Weights of a small GPT-style language model, trained from scratch on English Wikipedia: 5 heads of 32, ALiBi.
Each number is 500 + 25 x the weight over its row's rms, rounded and kept within 0 to 999. Layers, rows and columns count from 0. Numbers have three digits each. The size before them is the row's rms in percent of the matrix's.

# layer 14 attention key, 160x160, rms 0.203, rows 81-159, columns 80-159
090:494496485525467501505491472490512488526543494527498484484475498469444513485521540531482483508516493515512543479503539538537526514541467529477552506506506505496473447499501488510528448514440452505519443534484485444514523494513517512535443541
083:477473487535500489506519536505544478475522493488489495476474524558476453483498486472479491500496499539527479526473505495529532454476498544505463489492487501537541507534479458520524478507448505477495505499480533553495483531489463535518525500
092:511532529478509520520442486531488512522490527542443499535484460515516566489516460476490505482532516460509518484468516499485479463473508483493502447479528525498410482517499493515513515499487486524526493498515552490502500521523512479438504472
083:507511550506526535519499500490486493483479484481512518488498517490496497574500490494543480479548522493526514504508531534499500525483469464462495447492495504461482459535482504478522472521470525507510486532465479483495493529527530548478498489
086:567501508472513493519457505494521497490519471445514522489461483466522477488471488488492512500503518562535472515535505539515501493513499477488518521480502450491519462519460483512515483483501469484505485463549448509478504476507501526533513510
090:488532528480492473541521482505494534485523529465513474514527524503495483520472501546497516491456493494496532494510506470484486515520514523507471471508537516496454461501540504463488514513503532508477525536474528533504503485475489499517498517
086:537500466549567468531510515501468495491552527549455520466477502493496523510465528506508482505499514534497512465533515501486564496507487531527493491527532516529501489491468513501536480504507476481508469540497501480550475476513477492503503498
087:519435492540480482441489482519488539490507493504557462489500528539492498511509507482462556500507558496485453485485478482534505523513498478520502482519491503484482466522493531488514491492485450481519502496529474550495492514489503510470478447
087:503511510500479533514506528540516473520477498528524475501471466534517487473503482559514512497502485507477451504502527496469478498519509566551500537461489502537516504492468466503528472481503512530523491529479513524499503496526468513450494493
082:530471500510471476457521487533526520458513511471536560523465494493542485520531520504492492486486454520456479497514491487506513503470497487494514494531499516459502529472517500511492508517522529481499471433500519489492535487529496515457459496
084:508553514475514485527466513489497527486501561477451478537495509485470521457480491497476492522500511494545546537498481519485480455497473490500506517475537501494469515510498524481519496465526478490482512495500504538562510499534512497464496482
085:495497506538522498523473507511481481488505523480489508511491497494512489538463557502517516445466506421494497468485503491519521455500448508481540526530513471523467534492481434494491458491457491528460518471495513505478472509535512518480472537
088:524462507520493500534522529477511507489495526513567534538502496553510502455482487486541488495502466458516531506467475514499493467504438506494509487496535481464491463502511497493502465464524485547535482496528492507512510505515485448450503459
087:503508489482523531457509512493448505448475498464486456484486542501522479508511503536496512543477530489502528521509484505494464555501468523485462500476484514479475480468505519555514542472516447478514515522499486490562486504480523481492455514
083:508466479472484494514491473531465521460481471478497499512504517475512521543469492476493486525470535464487527503482482498505490476506525500523529489479486463505525482524556510465502495487507521522521511472479451507502515489498475489479504557
088:430524499547498517522509488530476540507479497505470503494502537524517447526499457509484550501476499488522518523507551445520530523462530518514477498508507504470504491510474486497536502460504528518492530539453475463530467513515457504448492517
087:503487497514499507479462468501531511548511549502509487474510502444528480495473513561493551524460481457589493479470518499504468502535523501511490506485503504486489514511509525524504522489507486482489489519458509528450520511480472517470483501
092:501475524549502497519506514497491543501455484494552536525512490484458527501503508495504485467471443539497499481473511495513500518488512469488477534489476510511515558513526521482497526502451488499521497527503541484490467529500504537509446524
099:508512498459524495507480490503513498527500526453477480540488478519512542490519475525504511527509492503500545545522495500489480524460540502492479493503546501513469473489514509512506478466508493464445537522469509494515530538477499490470504456
097:485489464520501504499535524556477537481493510520527536519537478500534561511501553529463479520468529501548563496524490523515485485512525522495499467525516476501478531527499478507559482500542485501482549475496514509446472528487525476469511486
088:524523498524495542494493483484460481513490502560471498494535511474510493503517510496487469501492454525503509509524507482517509492485492478454534483526509443541496558475456507479520482457496496509514484502483534512502512535500508482491479544
098:535529498509465483491504501533547506519477536551496543541521473464486487476484467491465464494493491498494550492456466503481505499469479506485490532488509491533547475538481476519500473499434490515497503512516462491495497519473436482509517475
097:478493561494522537508465509517509499497472497487544490500480460504513519484505481506525489525464515457513455499497438496490450469498465544484467499493518468501446494518469533520507513501506544499502485488476500545523510495503523511483461483
092:521496490463503529502496488489478520533518493465513466489506487451527489517510519465496509460519544499491498494511484493530480469477487484486528506466457463464506541544531495518514505553525505504464484487516530504512522488480505491501514499
096:524540537502488542509472488493497480498494485463500474486478504522488530531537497531490475487467518514510475511482512483482524492542468545504514469456525503540497500509480463499504513494526556479530529495509498498501506527481510482553513502
098:508440480496517439477538493508492502504526473524513499532508529491503525454534518513507498518467468488472473527455482500524481494523492489479473491540505494456457491514530514503496451457507478488537477585500507517536527468482506513468499506
096:455480563449511509496481534506483498496503487463506543526530505448511507499547504499508515524546486501495482524510525519476497494502466531570525472525518561491493476495533518504536515505514497524494508529484525557465537509459559459542559481
096:478509547417525533502474496493492509448488484562469469496494484447511498527511529520514501500524515476472486469465502509452507490498534487486538512452514526492509503507521519474511468485529493478535491500509487468466529506533490501524564504
094:479548494481483526511491524446489486492516501517495506503470508472460479453553496511454465571525505564512527489482478520506488444496494470481476477471548509483504497510519481507491517540531522512535474522493507485471512467496504490478470522
089:499508477509527498531520518485493503524529455564519497442543517521470499548490520483504518500466485528477504507495525524508473473435475493541508553503494484518504484481507454513510486487500489520497525520514486471515520477508486467518548473
094:508483473437479498518510524549496501481537502510507504478488497528512515522502503513529492504486515539521467477496505462535457547473482509503486518491507498480508530468492495526531453509528471456499482501507481523457506531488508475481498476
096:482488473491472523536503523507510505515523504458516504479523532465436498506486511530479493507486509449523501524543491578507505532505484457459486504499500474493474475440498474536479534478538522502469513482544492520505514476506508509513474531
095:535483498469537499492495506535525492498469496503468526482505480523485527519474495487501485492525550502502467533500505442498522501481503507539502483481471487520462478498490515477508479425498503511514512508506507548517487512513481455513511552
091:519499511510504482505521500516489480573498471494506482533509522497521503522534516465520524468513496472489454474491516500506533513445520457485509496474524475476473511530468511501483512528517499492495513487493517464505503508511494417505476456
094:499471495480461502428511524448511495518478504523498488522459512518500489528482515515494535514516518514510470493498473514487497490505455498496516490498476478542460512538519532485527507544469503491461450499476492474488509482521525519479500529
099:536468493531540502570463538511486479511485495521522504474507502485531507523462498516539502481511484498511455524512456521539548480508504515473502503501467480528491496474449528541485505504514469492478520511527477452468467482472474492470477550
093:534482514492521519478522455524480467527445517523519489492493473527522495471486503524542463525496526465481509481510459499501510489497464495527552471491507516508483488511468493484500532464536528506564525522508487469538443529469464536488475497
097:526505519547489541530493486537450504535487498485526491509468496465515474468476530477512503484533501522497499497516485512518503492503500516534513472508516554522479487521477477531493448515532503498536475506507482514526494510487518481492496511
106:532488481472474510529490514467492532510515460489472540531504491508464490502495518473487508488514493526506484520509480499561462521476492481556531542511508478533505483507492518521516484485505486486521467454472517474509507509499517475524462480
100:517499512472485461538458514520472535514509551509491499495435531457460526495511520492495529512469502450490540512485493492518469488485494484547513452533526515544466513500532454524474534491463525488508527495535493496545463500498502513475489536
087:509567503486533487538494528493491476525481503506501520490507555519492531521477486508481447501498449497487508507497510484501510548487476499506542489504508501501476494477548470553497491508494518476515512533506528546465493485505482553498552455
099:465482495429542483441490489431497513495516460495489473521561505504499477488483527480481510504494494522549538466441513504517488518489472544502496493491471477470522517515504510504520463492498480522497503495494459493509489465474483463507488440
095:463520471487483522541493520502510521519505477550534507523527497505499462486503528532492497454504497485516497531532488546476502495470489549474471513494521467482480478521507451471472476519474502498490488507473490529535513510518511499501481513
095:504543515496497524481495511513488492494521483558498515488526487499440497513519484521534479533510479516495500470490517489466526532539507524516532478513497472518512448467493454524532466526508539545487514534501503483478488564478474468512482580
098:518499504516481516478489493529524510461486490496517505507558469484488504493486479517496505508493467492515514497490475499505480500500529493491516491483501502485516500517521541500477479508495455496512514535550491521475508533471501451482491488
088:520519525540504493527488510504474529518499514526477486487504471486506517456533514480518523519498487555452500554507498510552465467484440495480522457517428485518493455469472560455545524505520484514456514492498460514480525540505513514505498503
090:540496491538520516500524518519499486501463438520497498533516534499494505462503508458496549498541490471479489491511511491487550473552503521513491479498511485481466479477511490498507514493535486484506498461531482543509492500474534540494503527
122:501496504474468508483492488485540524468474555472495493488507469468553510471486518461485503473461509536525532491500523552535520517479526505486490491463469501485504482500553514479473524516542485503518515481480543559431493523501513511502509489
125:510519486464472464496495466483475506477485473500472438515551481509489538509490512484484524495534516534511500541540493465483462516474500497505495527483533529481475529472492502473503498485519521484549503505542464497499476524471500505528477481
128:518497495520470509482511478445489527536512542529492487515494496515531473508461506519550494527487482510469482485499537478532475537500488510470477480519495518533498502491478503533474473496487467516471480505512508484496502474485507544495429521
119:495458511484484519498470494526468475532518515483546469507517482524467457503475494526461491566526516544513503491507536539490444483504545514501502439482519463509519474531496506465481461487492477499504494444518507551467461525491515537526489508
118:539512459522522519531506464491502506493464505460533489489513489515473486492520537481448443528513489509482485481504528497523571523497467502466534519499484493487457497525479516496516502484480527500503507436501480479514584503476536477502518524
111:524477472508497521512472529469524490521480522508511475500486455508504502517501500543484543497510535535506526526446499462501522526498479531553505549498542462481482455504562510500477464498521492484481521513427520507503532541515486534496505490
119:469483428503554489495524484496471509502478491511509566463490513459480490516471501474453527522489497525474489491473516492489495511494491521477467522530526533492512498546518490525525527509526483502532513518522464480455520467501469474523517510
125:526512528502510478517510471461507482484495535501505476501497512484479524515488482532484513468442481490499520497464484472543472548499529503469464461483466495477474474521506500503493503491487528491502518512489486474492488510539525518429533514
122:494473521459522504502494512438514506501509547481502527502497486510486532534492530440496472506536454498505521520480530506431500485461526495507496507472517525474530476561483499499516515504493508504535525525517513516513492512501521481446497461
122:491492514456458510475505502477487501498518493494525501499471488502512508502481476486473461545521522484517516517468474449502530548422476559508547474542464516471485467524508487514480475483519505494526460498487533478515497510514501469536554541
127:506534457474504492496533476509512566521532501481474487506538508515512474484501476513475458479486473491514501524497527482495451460530509479531480495500506479504533566471484538514428513522500496511512515483471491502474501520501452505493490480
120:504543522516498507511499478539472476483494473481508531539515478516492525483482495528532520485494454510459537522531566522502477514501464503518531555520515478493493487494522507500542470502489526550496545483534508529524473470509527484476518471
119:458498500476539446484492513513493497491469480506494492536496516439493506525515517532540475536457531474503504486518501508493507546482532464509543533494481498528476492482485503543520501467468514498457506466505547505504497515490550498465496491
117:517503513487478568509519474534501514533494542544477519486537511482460515479548540511484516481532500458474512527519498460519487504507485445488523483531469493525519506475515509510497492491504477535500483493490485505490490501514461478509506511
121:480544529507491490470531464507535540510484531498470491482467511471518451496499535519518524543490512517511515555490472471504514455524501542518513507483522464508498486472536525488498493516491481495470486521543514497472511523464514515523486451
119:461485517497530545507491507497517461504478481509467473477528502470483534470508475486510520528490532499529499501530514521485507527495515459500473495494502526512532513447554511510483501531479469485557518518487530517523491470518543531484486497
117:560520490521518532488454526473527496500509487503537489552527528497504524494477522497493483491511512493533496486526471514525491498520493510543497499474533483487496472501541478539515508489489474510482491478534490494471511445515489492488468516
127:513480495538523483475473517484505525527499510514486484493521503500465468532463470534488479469489505523464514448484510425486533483511478495534502508484507532512506530479526487467505491497478470470513479488507490550538470493519491448541517476
126:494499492490457469504472510495560489504478476473488532464546478518494527511498491529510536520559540540491514481476507526493452499493467488493531475480507494494456528495486494509459488515489468491500543506474547486481485522551502466540492506
125:517476517495483458518518534527532491496514508514498476504489489450528492467461496518510526581481499497463500525511556513513518435505564526482527498459462534512433509501503488507524489508460449493518501480524472479497524492481520490487519475
121:524480519531555484503447476472436497497557451500464496509499439546476454460513527505474552522504474441479510531446483494472473492518494485490533484490461541526523455494513490512487524462472501488479513488463485509484525526499488495524520472
122:499487493479489445481502489526481475529516505499503507543536498502520479483508487483479434435501526486470542522494515506520494475489501504523511502503477521524473485501524481500461547526482468526466470551499488548529500488555512510523508524
120:516498471503520495451492498457515464496473514534487462537488488466476470504485507483511502470542496487491510471532531532544501507499487485487482486480520480505448518507516435472516487529490491517488506531477579500548485545453455511521476525
117:476474476488505448511516455543469510532488493530476476506488510496482510514469494507488521446534440515550475508493513519507539545490536509543531500478525522463496502447470486497497492538504551501515485468483528472489487532483527479496503451
125:545480519473441495454502445511498485493483506523487490516474509508482497462442521535496469504516488527495457516504482513476453479455506479491479529499509514516534481553558518502535464527469466497492536499512532505530487464471510494515508519
115:546558444491504496507483502492483510522505467478496477515495476474493481505500491496481488507486501541445481493498479494469489532478523494503474512441464466489491443477486475492481500522480510483471528540523494470452496503561546517528507499
123:480483464473480510512453444532527479512482504524470480486519497477488493460524498471497529513480514455482486470505486479492494509496493503472450493534465494489505463509497439502511476542545512500508523443529475486528518517521506463532508518
131:516542478502520525477511494461467501528545508525460469498487558522492544512494479457514515489511510518498525483484493540483536474447483541507520483494495515518500495456510528489520523533501428477520478491535510545522515480509477446463478494
126:517483465556506557454501481490504494493517438479524503504512507502498474491523485519507502489497525474490445471516500491479474466456528443489520500477539495524503478514492484484501549484544502496466469515499470483502493528492513495516523497
124:452494496543508535494476494484505523486491506499537457532514503517473528461488486533502493523516451499506506482532521498479479483491467504509497473549444478484515481470456492530485540520504520476511494493489504506507525454484473470535479484
124:537505490492511501451512487436442475537504533477461521474505466532495468499523513499501506510494512495506462505494476485475479497496468532502529492524494507436454566458476502520514463487518503537509506502524498530481522470484469518470531516
121:489517519524505517543552523491483496474526534486504449508513504526473457530478475467510570484501499494541523464522541510524483527490474467494454513518474531484503526532472463528462498500521495479517516474488481492513506496480520497542517488